config.toml
lr_head = 0.00539
decay_fraction = 1.0
dataset = "wikipedia_en"
Each number is 500 + 25 x the weight over the matrix's rms, rounded and kept within 0 to 999. Layers, rows and columns count from 0. Numbers have three digits each.

# layer 6 attention key, 128x128, rms 0.11, rows 100-127, columns 64-127
474524503524534482505512501490521502509504517514493529479477501488483530490488503490481476526491489489499466493526522525500504477531477533484504539496515470524494512488500452480504495528503533
500508489513485478529509520495538497508492497466494523486476519519476487495507511502489517478464486516524497491516519518515509496468515523488506517489485474480513491511480490507482498520462509
512509478504524487474508490547500494512510489486506502500509488500510510494494545501522487497493512461509490479494504505489497498505519546486472484512496477490479515487499506499543499508487475
466528531502469455576510552516527490479501451523459528521495498469491552508497534491476514523442491541492502521502449491473520501511456457495478527466529479456509515488481469506469477477491495
502479517476486545484484526471525487480522515542558504511490543540531515491498487488531488474473497522532515503512527480525482506425533492563475488465504537508465513469505515513498480490485474
474508524486518503471494526480503470504483463521505536516494482485515443488519511475508516538513533545505505483522458523510537468560463472535507453494485509482492498506510518488482467526517476
436560482501522505506511471492424446475471499483501479439552455484532507490479526474474512489532537519543457527529468552530507497481533517534464493518513532499468520508529522459499454505497482
509497487509534515524472509512457485492473539511513510497502496484524521461520459525490480468488498503502493484537484490476503503479509497507486492527515511514490497450486512536486510486505467
491480506540477490480526493520514495543514491455482545516514515502521472522515485457492550508529491492519507527522519492474521491494476454523516496462481511492489490458478511557550504513534479
492519473500536482508472455488503468507497509555506520450582481532471488459428514454518480490509503554484460560498516514517467484477433446479469517483499496566504517439479472537518525509452498
527477479537542524502516503544507498470499537466525515456481477499496512484480498509514511488432488516501451547519500511469526499465504526532529473467538496476515506483521469492500502500534513
512482509470501522527478500487522500478537512539514470515460451520545501503484443501526491487503512498563454483455493548537518474470441533541478505519503498465473526524509506476510492507517480
477557480529543504542517561476466514512496504562541503502483507492486478502486509540511503529456491509496428498430544456518537453528523489513480486486463512497470527521475530522504517479475496
482480568518498472537472479449506465492537520577486495487446527466529490572494506515504535428491474436532517489516478506467442511523483483489540529541510490513512491549482449580526516495490509
480550486466511467507515512501497502522524469524482482498486448542516455486544492500476513522515524553491546483476503501543484547508514488481524523537513500403514530505485498527470504518495537
486516529489479481495508530503517486449457473525473517489483519493480507475502477489509490511483514527491487482485522410525450513528492475519533531506505491487531472487466488527471551513513473
506487467481495527509548536501507471484533488524517489487546484489517534489496527417528492443518533515475457505495517481526483497505455557513496503479465490529473496502504499537491539484484512
471492449507539501480504526482491482492480478529493488512511521505536548479473505494521445532448505488502543488505505493491460524477477506542461468492519513501490523462481478513502492492520525
504513502475488451497520511529483485530480513472482510498509468493532431487461510509503497458466528490554523481527503504448550495446532529472518501518437467541484480499467497459537523510473515
500443491553516520450509495523525502506532474508448527487509507544530500549500512485491489525498498519477481526520494519536483471539493524518485495494536468463530511517509542488490509456502470
519550546497529524537466526508469482475511500542476488479499513458532517454496536538465451515518503470493510499522521475555528530485501446505499532474480529474522500510521496521488547469524465
553488521467525505501536507546497483466482506549503504506512479515523448523508524504511446510500507462544550533503511543506565500478448514511500465483504523516509509495489463494573519501486472
479515521509496485493460570499487514528498530510504487509504486489511449460484476497462477479481474508518523481457519500523508484504459503499527558525497509494471468489496496492460476483487504
491533520484531518480470518484500483496551523546572470526496486468483442487554473509531524471523498512512462521499507492480454537513517535584472445515480532560509504467484483488479501510555554
462455492513529523448502471496501456482506474468519523513483512505527472529511467530556497519487534507499474504542566504517442491514511543488504442506466496565482488467508568546429513531568493
476514437488495501497527450487483477481493541503462474522520520494514509475451551445527532494481552530496541470494537520517510495490504548435501507446480435506490558508478496526540499538472548
528537474493499505479530458475497487478494471520487562462486462487507480488532482484525466509508495479497503459513521506461444479497502537485458483482524521471516470504440485487527466480505488
515525500505512530502518505516538511500454533505520523516531511556496481491489490508480469494466495503509458492514490504505497514490491481495498517480509496481439542476528492529520553490495517